python train.py --hidden_size=256 --intermediate_size=1024 --hidden_act="tanh_gelu" --norm_place="pre" --norm_eps=1e-05 --positions="learned" --tie_word_embeddings=true --init_std_o=0.00259 --weight_decay=0.34 --warmup_steps=355 --train_tokens=243300000
Each number is 500 + 25 x the weight over the matrix's rms, rounded and kept within 0 to 999. Layers, rows and columns count from 0. Numbers have three digits each.

# layer 7 MLP up, 1024x256, rms 0.0526, rows 669-777, columns 128-255
507503510486493505492527497517512516514506491495531496508507519477503505515520482511466479501495509497502520484494484499515505512494496494505502520499502510478498504503454504513477490469499471492487519482496503491489512497527531510497519496491513500540476494517517535519501508492486484483492479494509522502506522495497485495504498488490501494500518491506505490489492499493492516520511
490513432488493501507512490518502531500506526553533527507504511495519494461517477469502475526491520503549496462533494519497507496494516500508485493475479525496496460506490506502507493496520541481502474483493515511511449477486535511508470512504488519472545500496471510477504505498524473492480508506506511546496503541478508488509521450494526506532515499486484503554487484501524478522508
491488470473526524521481512504519499488491524547458536493498511493495493515524517524470491486537481479459506496502532461547503522520526516505499532505463507470533482499469485526474552526503502514475484484541525479512491516498482517503514513504488508482478493549473495494542537497488517495493486443507508512488508490511503519497487494481480490485494533473515509510502490543484475471497
470494481493494513536476502485503501501523499512490470460467537478501470498478514500524486482482497494517488517484476489494503538522551467467503515505463526508564479515491508570491544482491518498522559495501503507511515482524557495494458472514488495497523550537498556473482488491511536470489490479492490519551477555449478506535493487486510530542492497467525523525507507501498491533497
516511497482580527530487454508440508476505515531469502508521503500492479503504528526477466520481518460479482498543529567501515483499539509498517485478495513479467504502453536521493486516465509490529498504466491504534497525476497500483469507466493488513507484528510532487506522506516511492504483468534539607467497487438545540518505451507516504490496438481481517519521465517480513478511
510448503476523506525538469495528519506527492526494513489513498491503487544484484482510488455498499499519507477495530507522480502422490518494501540468503514490507464515517441531512491471536503545485492481508474499483459513471513465515484483505496501500535504519521456508498494560489510501505496447511472512480519452492449493501513490522482499516519499494503508526463494531478517535525
469497555500542487481529507527509497474473508541493546515512501459495477473452529480494489507503511482460506467533513492543467484521492524537438496453528534513519451494520478549465560486517499523479522511520518476454506553553489461523536499490500510494504499531461477442475493518489486519425500464540509487560522515483454456501480544546524504512543508507511537485482482482515507550482
476481494549497482501513479487496514467474536457551530495474499458566498507477496497470494493439493478497534467512487485472544519511471474543511484451510491463452491531524500536442500508483445520491511506459505500500501463499442563508505498519535461520488457537470506473515473494544488535490495515507530500480507500500537543484510480492526478520482487498515554561555482551538515493504
492459457509506506513527493536496503542542487512491517500469484470524481503536508448519484482527486506498559464485490513510485505514494455553521484540483478518519461506505524496470533527513501530448490462527559474455518508525501465549535480519488523480518459499464486481504477523467458489477511494509541481493494521514517485519487518456493510550503581484493557576511452503510511533529
473517529431529521512524479494493491513497508515440484516499555481469437534530476505498530527511585477433482490538520497500521480507529466528466503466480514521527520493494479524454478497482525453530503452474528532445517512521523471463555460519461542490462552517517486501485556482533508465502506506482520493496548473500479520567498475528485524571550486524553557494528531485517517530483
513466524440515547566530498449486507571446500544491459525480494490445468468481497489536492485492530443507518506496494587567522500473523532522515497490471484512502493482528504473445496468498502514541467472542485472560473487475500506525541491503524519504479513569543471525479531508504525516474497505488515498484517461507456475485488494458505490528500483501515491457500507537481446473536
436491499505527502469470479476517491507498479513518528551465489482503478492447501494470496506507505494508523443458513480526528478473439483505496536534472477514474531515473476507524506516511508525493530489484514449491513515524461510476525517517496581555515459501490486504487485481512484520458483510488531492473473435450504525504535467497508518493548507512491547555490500472539554469497
519540458504454522480482489478487524521454518484538471478481526499518490472491482468514463448509532507505540494556500530507467484500485488530467479500525509489491459495503552538480519535485489496488489492447519506448502497504522520484488492461415484569541522484446527521520489459529516464500483415480540479443477539520487513532500520476525482517484551458501502489565527532506486516509
505533464534552493489499474491519508484497496545494506471498540476516484486530464453556482498494523514525471466532490493469517513447491483529486461505530479524495504530441471523507466474495517483520502468485487453452502543521503516523546488499470520540533506512459498505497511526468440527527493505425519478487542474500454476502540568478489490540525502476488537472483508518523500500511
470490529427481540467544485545556467498512484507511514499506522511534499493512504503469460531517494506505495523474506475569526514495507540502493518515497542446473466514463512541501521505497499474479541487538499501508493498513503503499474505463533496485489505486510508456445504462489509511444517470533521506492497519496497525501519498482484491493503494469556518483495534496527533529506
487495526482440477479514466519489482497539498603513553505489501490499481491480468507484491519522510525448507517466525505501500493488533506487469500495483533493556523493491476528486476509530488472540502429468516506506472516511564465478472447503423500561505542527466512456461474496539482535514488476532454487478520502513489476525506507558502533467518478496536533473495505513496497504507
516491494497494496499468525496497473568538501487518473528491475453505465479467537510486478480516501515500583507499460513459514509493509498449480488505477484523484494507510477548513514504494465481517565495474539470552485551488517480500471486473444507462529514532491485483501471519520500483545491487496522535518511477490514504534474538462487543487453508515556507497542531480485528512501
492494509500517520492495516544498504487513512514471500516463497477536528476513476516497490501502483472474479510510528525502506496487504505503499501483491536450532495491485484500482518507487498523474515503520521485517488507499511464537471505506480472519487510500502479531488524503487517512491489495479500493505516509468497527493489477508521526497472517506532501506506504505481518499539
511506495531582490527538474513520491513491497488544480540514532444526475483484544517512518484544517469476561478525519513505497497522453493523488493516536496478488501495490511531470529512493490513486499479470537487444534519524531483495494491468506449574475505554499510472458488485518516556504482468512527499508444499498480425484429541438489464492529485527500524507470502515511497525535
499464497524547532487548462505515501508499521522494516495491499503521479487475513521507508492465526512529524479480530510511532515468517529540489497466436556489498491492456462505489524506484531510478492458486535504557517511517524480493520513514498517515518507514473515485508498521529496496508500489490529548484494506484520523512479474528494531523507465489496506496513474510494482503503
457493508479467522475459511540518476501488508545468498476529517499446484488534526515472497548526499536529472512506499515522534546504511490545506503523483461488484506520474510526530518505473509523509478511499499513492500509489491477482484491481499496485458500498504475480493535517490510473530493492541477462470500528456511478555522499530495512490547479503495516532522463538498465481481
464480507436514505467463512521432524489503498550484530522458489506501512474473453499467487479517483512495511507552494469538541550499511491526486521485486521511478484539502503530497525503484537460473515472498506478492470555507516459498493527524479521499451466494423577447452503502471526490475517483493491468481479493497507519538486494484561470498493486505510513543489482515545562486521
509494483522516511531477476459464452556571536529547498473511461492493491495485469515496501529506543451516529528541488499513485532477497527477485506436520508480483483509453481504477482495494545519490484511529508498507489498540500537538501498494539469459506530514463508495528423496485464521498488465498537528540484476532486523464500519507590514491478544492517500499529499493526490499510
534510525490499476489476496489484517532534521521467470507537516480523496520487531511515486519514525513542491484552497499525504476502507476514494476483494494504469449507462517513538545491499505517524480456476500492489534501515514514471490475455506479528474478522502508509503501509546476469490480477503510509482456512541479493528497506484457473465499516512528503488506507508463501493498
474481494515525504501517465529498543521502504548526486491513525505517497512485514465483462485507496468509514487550480537546465502500487511532505486475442530534525438495518519489479468516500516473513516523438499522532505509491540481456559475522488463516520492524514543525477501480530490497462513526474498513470487559520467474523483488497472511508514496479503500462512494506497443501492
507552498483533479538475476502473507492528488516485531487530495489504464486521521504466485497506547516499496505545433484504518553522483497489519430495495482514457492488523497510462518513498523500500481494491545508527512481465506509515530477466462483492456475543450477469487531447481437473496509497516504508523517545446521517499515554488518486527497493505526512481529478487475521540520
538489461489580475543460530495503476516506496477516486420550499482539507536479499504516513500543568499513545489523510520475531486509487451533474475502491474488487449554486493478524495500476478461466496485510506558492563528520492532483435506424476505503461499508457484483549526533485455525466477484479513528456497494486520587535475532491472498479505535476555520500499482514484552520512
508508504497519523516521463523513449550463452474550503542472539505494467491538558493448486443490488498480536448517497565488435533512470525503477466553528489483460506493525494513468513499490539445507523500488551463504520511501491545498516477473511455499497526526499488462532452487491514512501511448563549540533465494429528472518483541481494511480541483449487537519553536463479443571486
478537490532503492481442500491503518472497501472482506500507540484458468542523486510497471461471519505525515509485503519498484506527509533491514478530494531492494516493469517484506492527517462485495507480503513503498510497463533528526531484463446546499494491510499501525506509506495510481523511500516513479531477495484506537482515499512523495522513494527479507525487472530449505512494
431520499517483507510424505465511509459513504483502517489515461427521490469476502488475474475476523432526518486486481489557509474507503453518457510532498600539499494537526426543504515448480504481490548448469483515465549529530445508529494506521515496506466520505485510480484509507494485462445491498491453511517504470452538501566544486489548486492551547519531570489477469482517558508519
508466453483458465543511480485448519497513469486512477494481498495492510481503485512504499496500488468538551482551539469468501534523534512536520497518493513504516483518513480520502487499483510525498534468522519493531515494464500500556452486526456505480505506515483492515497500453512452537493483495464498494500501500505471514482507511513549453534512480521447483532514488509440510498488
457507496466494471540519434518522515527463528529507468466498492474535497518483540481470499482527455512498560518484490482483516506497482493541509462459481531516520424492520510546514491524529482498483494491508535501478582502491464443482506484513483518527441523529474491511487509481485488525499508515493491516511459509510460484510513494499486481472514534503551513497517482475513517514492
457457517515490515514543461474495481549521449513467499513483501485481477528525530470505486503522498451489494456475539525522501517501546489533480504530480539512494453502463537564451539525489519525520468525478542496500522496487558505493465487490493507517499523551552538504475536486512492457452478528489514572523506459419488461511453455495483534495542499486487496513531514523516449522518
529444463510516452554491520490532509525457466497485541509540540488538500524540513480480532479488517517491493484470558505477518505502505504508530486550493493487554463510460504493537472487487531447481500428486494500455439523502507527496495483521488529466459546500503523498507458510491516516495495484507492501450518483489534487517494470522523502505506506507558528494508453547492504548475
498485528506502520494503483506471491488514467511534523538525547493484496497474500472500484511530521495490476499507486513450506532503521513492488496476521498481501493516512493517528502491487466512510550502520504490521499480525490471505477489473487487518501525506448538494502495494492488523484496502484472493518506454521443505514490519476487514505526497489484512489508526490485521517525
493513518505477478457499497533490480555532520542510509468489456498547449555516486523528497530506478505517457511526498533528487490530492500559468494487486533543489477523463468467488534473472502522485448523533515472509501496528542457460500482458513504501423458491504521503500468494507524500508510481478480504529501496452475516527463542513507487538530493514505534480515476487492522479536
470489494477494443525520479525484542486476530547511518460532516497514489523516493527482482533522495536531509468528504531474497500521521475451536508512475506520540529499524495534497504519512526476512522498501504516489477512528542502476497484464514514509511482509487467475483494462485434513511492502459490493480491510449489450501505506467503541484538460496516533511530487549542476490532
498501516469524479538530494566491494495520508524515535543481512475509526500465499447485473486503474483518475490478515488526502525473516548506449506497493453500517505507485492538445499514512468503518504513505515550454545486462556478468491496478537525480492515544480474507519503541473435495515491509532516537494468513488467500494491468544532485508490491486516532515525514524490554469539
517472504469498496475481507519499469486512462563500491528472508489483515491474454500496460542517491489480540479491541520519467487522499528516446467476515555501518489491483509480491506546503545497499501529457502457493455450548518490497532475486470523498510521482492535516533557504503492473472511487497507490487485498476488518550490513524535514487530524527533528494508512474463511489536
491514508498483483534498477493463501458472485472446539536535550519471481533455511511505492501470552526519501502544506502427491511471469511539563483465502488471514490538514459500511470499510462539473523511487489530461481445494457499550562498457479526531514459514486517538508539500487485609506496431514493483538480547468531501495483470535520512495521450515469474532525520514441506581517
462486446490462527516493480509513504588459497476508476477529526498489526506527503478477509537471512487496526491513518505503503551504561470475492532527453523521504486515507491511441515518473497523492544472512514513508491499471517486470466461483471531530430508555482475522551488502477490472487508472476517525459468462511503490505544513514508497497569542511459472521495492499448554518579
545480508453493479495486514483453515540518496532512498494462515497560483498517502489482476478494569537505492480544510541474497489493542424495532488512516512509471496512513513471469544466511499489522473427490457509515492536564552499518507445502458525494497515551499501463557532493499501519461504492467486506504490525460491459537512491454495483496470498483536505504484521488483493491514
534509498479527471509436499524524497496505473518531499512511493461514488546482479479484528479491511511530515494540495496509489499493491529511510507488501512519519480512452495518508504496493487456510498526486491452462488513491484513510460501500477539481507465477473495541515462554521504474494516503531499481476488517538460494495531487494482511523529489466544504506503472527467501502506
513478566516503503512526498505514516497465532478508544537515525457522487504483496517512511554471518540501474492485508516515514496496514472459465484506553479495522493491527482519483471538513462535497483462516502486509508528455510510503474484504531486514486504486489470504443470496513498532518493447488517516462495466445472464505523485500525539465541506473479525469504517491547507473545
510471506461539537475481453493505478468456492506517535480533505469540530503490488507563485551504510501534520518484506485476527478488512471572502473508478486482461506505502479501502505461473498489506536508501528498529528485503530495509497493503515501481471510460462553537465516481529498535542510482453489470481498500470474491533510523464498509524549501454486499468495471500499514531472
457508453419526474514506463506522510521494501499498486474519496489526502453488479518495474517524475515514502489518510499472514490507498507511455496477522512485550491495501504496518504518477479503512514520510517503496471510495507432501495488515522499506503526503496476488505529458515492490483500469498516516466510524475497513501543488480510523532487481504500590473484500489436503540495
512523506504546500523509482515471465510512492508521502497487493496502465488475550475537467521485531505486502480502494505514530473480502495535516512552508495473536501507456521526495528496499514484554502437505548497530506537473530505511487476478453514514478536562486493517469492519570478489453490491506509482503497503496466488482492535483475501502505492481497524486484521485527459522486
524511505465528576525497484501497479495531491491536491487539503463489467486554492448513491552484531506503490486512467476502500526528500470517456520495482464509479465492471485472497489501475496495510482507491537492483503472518525478449485484450507475528508497484495506488484493502524507490511514507494519516494513549533486432486504493490505527520487485488554476523527490481493474518499
532448501484538476484477495478451432516540485510440503539466505492520491483467501535488486453505509527501470523515453513518471489525507547509532519488495497492487467532515548482488484497512531491493495478514501488528501522575568493506575481472488482512510488501496486522463528532513469529481510466556517486511522517441533447492501490505505470491462480516492459501482535505520453490488
477459502464469497523536466520477482505482476507518516503485506486500485512500565475469507538478517506514556509447502551497521527479488519565526525543509507447469488498486467542488511495485503512440537478465545480499521469470472514499477482521461538451438495507520528431499478478507481496476494517539532512512482475483534499491524524511496475483510563508504480530479487484478518550476
462465514465575529520450485538544438515496499489506536541503533448500526492495508504506500453527476519486488491509512495537454557515489496436439489491436535483492476521493493503443524539476480550517496491530533458490494483556519549469491489454484460560542528528474526476462503518537429529479496442511540498488478505511512488464480539543450500523485494439480470464552481500458510547484
453508519487481513474543506476517518534471529513506527518484523491480488532513484495520492520450487500492552481528474512487512516507518486525468436459476480492495512488493479507481551496499478536533536497497509498506511518538482500499502510500492561517471500531482477490522515472440494506496493468518521525497497501523496493496508510487524530476502503522497486484495512578449495522516
515503476553514501523487488504474487489534467484514527485467485504477471484512520509493498509503502492504507499487493497495511500493504463470498507473444529491509512507515525498502488507509484535514474442438544533517511508494505502490492476477445519476505519539505536523507512509499484547505505460538478505509491494510538468511491506488511517525483491501504502513486509494513492501490
511465509487540501487472502529521432500529484490541534505476509493509497506441538526507503490500493489487513505450533496510502504507533494476460509487490502516480517522511498472474491524479470529543475483501552468475527528469516496495476464481465514499485497531508516498504549523489492518505502543515497507544424518453501475507480529482530506523494522489537527532503494470485527481512
507502529470525536555471501496455497500520433494488537507529509529501494575454507571472473508533519423501466487494475480506492502513534477531489495473477494540486495521476491527507487492497517499534480498492503547459479463452430482466476499478469519509487500495474513487501459507468486472509493517524447517531495515462530512530494477493494484529476525510501461517558526464472529524485
508498486499481515474504472464539531535516491472467470485507500483486461548508488496496482484481482498519483456566474488492507514494502472510466470479478505516517508488503522508486447507494478465497467444480476487482479489530528492472469506514454520490518515510469502485515491510519485529492501483518516479508454509514492493523534484494532511560470479439529524446527500512494501490480
476496496524495562505455506467501450467500502465486517539510495499468499488494471483531461521534520490514487503480538510505502509494509502503508554475503527492520497519430502557470542500512516504536533487462517518529525493480515507406486504476481534485521511511502546524494468520471483479527513532570500517522517505519471467470515483476482518479515491499461502485517501513490512525488
446457472519478538542508462522497505536464479526488515501499480509484480536489476464441483492465500459497510511490488511520473505496474488535541512510463499491533491525471482551440518482490544466499565504463525478450467426504531518544507528528516591513486491549499530490489502528504480525480504494503568502450537515515468510475512469553503488568487484506468518533533457546528516559470
475482500501502501501482507518500495492497482499495509504489508490489512492517477493489482501483475480489506507530478494491509500509510469517505507510497511491506480500500511499483510483509496538485496477534504484484523489505493503496496490475510505527474499517497510503468514493486497542479493500476507513523510529511505494500504478480516513506497505488498492514490496494504500500499
469494485527507513524497472534512495510486488523490518523489497487461493566489481503490478535493451465527510518448519525486484482520491495457475517476481529506511517501473480501523535508479517510478492508506505472463531488498520481522485494498496516504495493520529532476483519504480499476507509454496539523479520479469538530513502513495518457512520492445488533509507466498517541525492
466448532470563516504522504544555470533508460516505541547479508499513527473464484459510519493547485451443478563459455496533450474497520526465464464495506521473490469539508475492462514459521531535555502496510532439517438507502473514515523472509474484538549501477509506471482528510539468544454500473508550488503569522485499478490509459482506488518488500475483525484492522486509471511506
474455439489485493510494483474473507505524516488528525507512574488538460476504557497500480526481505486531521466545485493468500495498542551514490538502474516465482476513502459512503482508502523485497520484491490480521487497528507517491498497527529530460512512498500521490470517521512467476511477510535500518513530511465474508481518515507477488523494519509499487507524483473484494500496
491451473506548518520488471540460481508470473507523465471482511511518488485530515541507486493508486453520562503510503521502502523485539468505503476489462517527454457494516500500462438516472491492476473489500504474480457513520473518508459506472531485500509489551493526530483531498517469539520499439510499551492479493523430446515511510463519506506541469502506535497508481532484525463545
469486515509498529567491474485510489493437417510577558443499471508476508489489519467495513459454512473494538481461460495544514472440473498531488489497479482514497498538546491507481492517458494523461522493494561489497518509523502495509469519497530534448500510511515508483458495563501488507465491523536490510524521522482487494480572492536523515506495562544508491512472456505493521523514
514460502424496525506521500508502532510505464515496528518487498499473478500495470534465456493486497518481467484499453498502519517467526520519503483465492467558491497515482484502507463472461511505524555466467493498487491455454495475535444481518502524477499494479513487499509471531496517535474516508462495498520517490504481486525510507505519551518523497493535536495526530512522502492491
492492507489495516529484462517502532531461482492484503477519481478523503526491528457513487505484511529527474492479514514507560535469456531523505512479520489519457455492484500499459523512520524483529504503483499457486516456471480416519535516482516516492495449510492500515464534522505469553505505503494482522517477470519449465523479501489520484505531464513530555489492483520518462542503
508461512482551478546489455545489434508495513531536486521522504494483488525462515483548493525482472451457506496491516481542478493505530505530490443434490527502489498471478526555488516477529503520482473461487510458491523495488487500473506505524507535489546485522505477512460509530520537444513492502514533525474499459496542470540504517505441538488519496473487530512529498471482514534465
478508487461530506519465483476483510484501474470519558507503491469510501480453536446519479476486511485480509514479524529541494473527523492519528521486483512521480478535481512493492496484518510485530521433509504511510516492484470493488489529463493519499495505489486540488482510494523507472515492536515472516529540511533490508565537476493506498476503479528528499518479498501460487553512
466474509474458531462532495446525482509516451532528505498446472492462507526482477448490514479495530510482480468514507558477495514488508477498487525471452512531507497521520508523476496501497465452468502501560528498494499527510556500508471485500422486506549504490468511475495474550499471508489495513500567525444525516525492519482509504518512570523486575497508493537487504494498493513462
489473451464530519543445494459491500488516530538517497495503518473502505487534530470530529492472489487473454490551527489518482527475516525462489508487477539502533481496510511503467481534475479478503525523537529526453508516517511526447548482504512525554499529510458460474527487489535482460541505519509504483496552498518539487561500484492485558517497476497493470530535456526485473478583
509491508498496513484464510493493502505499465478510525506519485475514499474489508503493496493467500511472516486542487489467500472490495490513510498494492467500510497493521510524501480490513484508491509483465496479502516497494473503486503508486502519537478496498496527479490518503519470482479475503497485513517513543486546478504480537495488520487511525478513497536492510475503494510545
517477462498501471525481456508503500509479512533515515496511534489471511526474534508521490537493533502523572505529535502484491451497459511493472499536474476508491490506463496535505494520496509486503501530471510485475507497522503502470503507477524542496526492490509534473456501487542488502506488464506549509547512508478508517542526501496515530461502511490495540496481505536517512528492
489512478506534484527476518511524509523506478530537521510508519478519499546516501495476498514524492475517488495510533499514500534503512484490440475471501480523546503508466490484495492514496484450500535505492530477460499519553518481476482491530472489518509502475474495500544477495520512483494497492502478462486491496504502503485536500513467512508504489456529501508517485513497505470502
549524538512491544524479491505501498538475485489536515510516510462529536513519472465511493516475472443508512488482454499503501550492481520567492489440523473480508501520510515571497487501496480470438535472430503469478524478484490486466536494497498538482476527521440495450473518479481554521504511494483488478519492487471497524441505497501537430501510535504476488545521487513489544500516
527485475484537474494497490478502514517460468520517504506518498474490511478484500501503488510541505472527490494554509488500498466503472506511439464487514526508547478507467522500469496496517522515460514457510468491526516492525498542521522466508478497509519514496453514476505489454512486517501487494527474531531503526502487493503519493479486526516492482526506509491511495487516462498486
472431516529477492469542538523500495530535504529465528531538522471488547516481484506511470513491514498474531504463509504497515496521525498502476482499459537509482463482488521511510490511492508509495535520518510485522478500530535404547531496517507522484479464504540479479501543486506493494531516535485489523478496459431546475450536459518524506503503493518535491487492479533527483516490
511481467495506512506486501503503483527536495528476529565481512466525497496529533476556503491518479489478502485553483498502495517493525534572493555464490460501521484526529504525455466487507471495556497514476557503494514498522508458453471504482522491477489511521496508472522486484512488511504484510501527440478524485479480489530509509455449504470487535453482509505467480485550540521534
476475465513517477505512509491474494523472505537506528538533481525499506530498500517545487503497495486511518477486518525537445499511490525490498489488478515548502492516439503501477490495506541507532502512474512475485481463484482502473536502499491489514528537517519520495517500517533470519493507475509504510485476557489497483518495483525513471520544502488480524536479520511511484519467
520424483503583553527525454524476472515517485489525531578536506475478508485510528541545497483485502473521491453502495482538487499477504515524496506463511535490489475537555532503447472526513479532453526486514515504518547504536486508490475495541504483493503513517444523476473506549574519542499482456483474456479465521418497510507518460513520490522509457468487505484507527478503511545546
457490489519489525497485535521507500528514519483476528528498503478499483497491500549524493448474520479491491518522544518493505494503476474497483488479462491500484488516472474476489499533486495535501493505502498469506498510491503500500502518500523496535473503506495506507545523521510504487476490501532513508457502503497516518472501509481517516452459512500501542506515508507520464507533
495466497477488479503518474506488550482517493545479549526485535486508463479542504493530449501495474468543505509547520516489479499479494498537523490493482525503495467496488505485490464530513474522501535468489504480503473474481497505472496463528491506479524475517478484503507496482512512540478529501530503538483476501526513479525532504509497529479516487500481527512501522473484486476505
464510501513522517516527478473495497520465535518507505534476504488497472477506506505501487506533486484508496511480487538498476555465518525495448495490475493473499500502491463466487477483508496497482468545521492451515468485488505477503545516490457457501507486506498495505512497501487504527495512489510495447503499494500493482496496514502509506497494507495487500518470492556485530476486
539521502461483522509462520501501525545513537490516503514512529447511486501537475538503507510496533458452537473515464498532501533513510471494513446488460531487510487535493514463533500497503456500495548466530502492492526505523471538516580475479483478562525520531476491436504508537542472498465495418517503454473474495513487522514507529503501445491504515455462515501510531522457528489477
497496515488492527475524493508463480505464471498496571507499520472450526579501535575546480529482543489504561522508493515516504480477458493534512490528492527533461494504437506497465561480485509477531511538509553485517508534475489476482501499484471499476470461482520513475531480489476487511534500471469524523488474498520524494516494523503471480457537490472508481441487522513507535555541
456496530436494529543522462480473508508509486477534526492474474493510490532490505476459490497495473528518504414509524463517563509441534486474489503511446480534482491506507500497452513484503522475496523476485511510474532504499502479475511491486480500489507464500503480502468499520493495458455488495546476520513470534487499510550500523484527483516506532520514551504492482532466507471537
468473492486478510462447512481481471485491520536538507509525524488492495496495493532518498520507512454515492508503508494501444562528543526520503530501484534546448512530470491469518537485493507522551504476492500490467484502474461502515518480491497507541484534481468515529529470499515445483517485521503498573473521498500499513511502523521489520495520504524513496539503460509491460506504
505504487467489533506540470475502516522473465528534497467502493494482502496524480494532485495501499470530507527532500540488513526494504467529481469488496516496498491496487534464510483508456490566504533500467541492471500514483485505502538499484504514504465512475480533481499503519491453533519496504490501518507487497505458473508517535499499513508477518515501500483517495534476510487518
507481503476496514501513512508519491497514481494491505494493499495477506501505496495535473508480501496509493522461511522522537509498513526519501495500490502509508494499501504520502512515508492517490491457491506516494511509509497516472507498493493506501489496510491497487521513489512471509534497483500510512501506518508491488511504519498504526522475493464511476509502487510502489496502
508506496515470513466470486493484459488521534520559506491480479503516490493508490504492498458466505502485472513494469563502488513494487491498520483502480501490465489512523465486471499501479502526506491493519540478522509486512493493493533467473518510495506488492512544476479498511528484502492509488514540490498497501500525509487537527486518497468528508506501450505501499542491517493472
520476511476526474462505452534570456524488484494464554523469504493495464464433462475475492492476446494515531522475506506524483525546491523521491525523520485532527478525504460503478488494518538493464542532446481504512433526554503487506525478469528452531510437498495520475497506564544454538508497458488548486511504539425498489499470501531483493494518490436515509544540491522491517506506
496506505539525492507524496481495475475531472508530495531491487470503483537509524515523499461476483496511515475497503524459537477486503468525516505501499526488502486512521485476523480471489465492494544465451529531488526485500488514492501491507508520495488472525506527542496507480518501501505489515495487541526462506485487499492508508460511510503506556501481496525494506492515519482495
483472525501517554500524506478534472442546493543477475515505517474451498524510496481500511522549519496578462536504513463511486519507503477488471482526487497505531518502486473490483465486466509545526504478508495496557559513505512478509486511501498568491472531530503512489563478522477447474510486521500518490482544466430503478463533485489523502457494479411496528450489506519486517440519
483462539473492469504513500452471530465512475499472503525487490442487450507448483463510477533548525510476495492507476491526514487500545497474462478481460492478495459514485531475459473508451507517500518498432519482496502499473483505530513523479488486482504518517533508494503564503494482531457506522490523554504477463489468519548496512435514552480482519516539483505477463498512489486559
490459504496508496512500500534489488552528490483521521462558535472540474487525489555480491476502545491452498523482494463493442503493509480479462471518443502508497509533519484515491501505474516508550515521465499495513496469515508541476461496461526474541469519535533560474476477497543465480544473493532543537541489495494500474492518508469491482467506546465509481546485470496522489518508
506493490427547484502520507551498532505523509551472509539511533509517460527491454469495488465506448513505523492491528480499505483490503548501504493493482486545530455523501536500505486499519518486502469465525485503498471536502484455458495511479473517518471508517489503504502482497519516460495512481473502507520492532494482460513537467486490492450543511481556531513492525510512489521492
514502481510491475493506465461514510508539491510514511504472515486512504510503483485512467501483486486498481531494521507523474511517543519508481496490514512496453491511494496482467445514505489480497503522482515461490537473493504517530528519488463502482480499510479508509502493499501508500518518502528496488539510493477463539485533495493489470529535521554494525519480492502498518493521
531459496504501465478488541512443510533491521525506545529545531491517448602496528525484466518498501529490492450528496496498518522522483500481518469510477512513513507497486508518520527514478473514511466485523534553510518504494522462547478478503487469503487496502477502469490461475515485472529499471513476513476501513459508509505474496484545504490536487474489549533548532515493518515480
496501506505497522501497503505506500487488511505498501513481506487505509496512508497517503500509506497508500504518500492508485498490501513502494501491493511490476501494487495520485495500502496508504500497489516502503495494485509499509490493502493497509500500510489496500502496495495521512496491491489484507508504505503497521508501502498500515500506512485514504510488506494493498488499
500479488491491489505472498496524467499462526510471522484480520493509484509522487521479491504505476516508516494485494520465487498488521507449517474485504507520515486494490483509487507510493493475508506491497521506508464493512476506511514479459477493513499519501498473501519530493496505535501508508466546502494524526490500509511499517520517553519525504476515475511494486484497510488497
527460460481485521553518500533538485503517492579501504470511506443535443455491516527527464491543507517557523509579457505509496501493518496530449432449538504510516462523533476562460555497528472552521460479523545504446508493479555510485497484542451534531500509532507503471492481498442475511524479473500524512436440471465477455481477525481477502475496517479478519502519542459532527551501
497489497459507519520496499511494483475485491464460502499483541479525507501454501493490486527506513521510534472469465464496511530515579493498557459496495479542470484521532493515431493496480528523491555496482540480458501506504467479466451479475502495513542550455473488486500506525553525472491497502500438477498481454495571460511478450471533483544528463537509449501504564450452529478495
462485501493480516545501492506491506544509476496469551458530486482507459533534520441503506505482531492460529466508500494493511510443479492497516503501486487528509499513504482546475479489488471460500516465502521492502521534545544455472502452493487512434447554575473506468513525523491492473478481510521504513510492506455478503534483520506489451510544509500502537490488507481532508489510
508503473511527539505510480508511509475485510487492521503483507504515502496518466506499489488517518491497530491516475475490531502492522491492500505484457507508495476503530481494485502497494495519484492520505477489509537512504470488514532520484495486544456532500476495527490514505480492515505471484480527476502506475494505514498494457498508481489511530487514486501474503527518500504512
540497471531506513511459503497519519529499488512484458501558508438539504454498524496526487522525511481516495473528506481475477495489523513544464477531490530495486461527505520551492471526494477538508466457494522517432518511451521513483502474491513537523483500528538477517462523492497451510477484458487512560494478475476509505479493480473471477473492504540508550471521538493520530490527
521465474519510505492492499481496471513525498510494475486486553479526450494494492505501480464539485512512507522500427487485534501502532502525498442484507478471498491520504498498498519496473519505450496438472526447494514529485492454407507496496527501495473526541505447531547513493481504488492482502523519485492482502443540522531523498472488466489518575495551477538517478494474522509565
482535485454473541502480527525536465552507498526503496488471503487551505493436490492503456512521512517534521560467468455537481516505483528507496487454505482530499505493490490483492507478527526510501523466448514521490509482477493482526543484469440554539503500474454499534510534507513501541470506530498496518497494529502484473523535487459475466472553491508549526501500509480518485505506
480460469502545504483480455522522499502530492455511487522445533479573492509545461469489457493486499510519527515507476520542482565510476505488501490474498508488478460546467497537478485540483450521530478481507543511406502540474510467505520486479501481470524501541476552529458518515553492520454489530539517484459488517518474444478497433479512491482486529498535477530489495493522467487472
521499520496481471495504515522467466483472472485457522487542533482504452469510534514457479497486524521524516449535528497519462545562504538580485555519504520504443486520532517468539505517468481562513529475500472482481504539522456452474526504484485496442445479532525543474477510511525470507492497492489482463521478522487454440477460521476505546501513525542500468490503494489461512500470
522519529478549500507502505505500488496460454521502559514495469474480457467521509513505481462512535490551533516484510487459514530523489514529495479513556491478464475515510503533498466501491495504493545520452529524527522473511446473525475463479523502524490494535480515495470479532486503503489497496478474438497516531498472512501527502494513506506564469505498498506534490483472479471511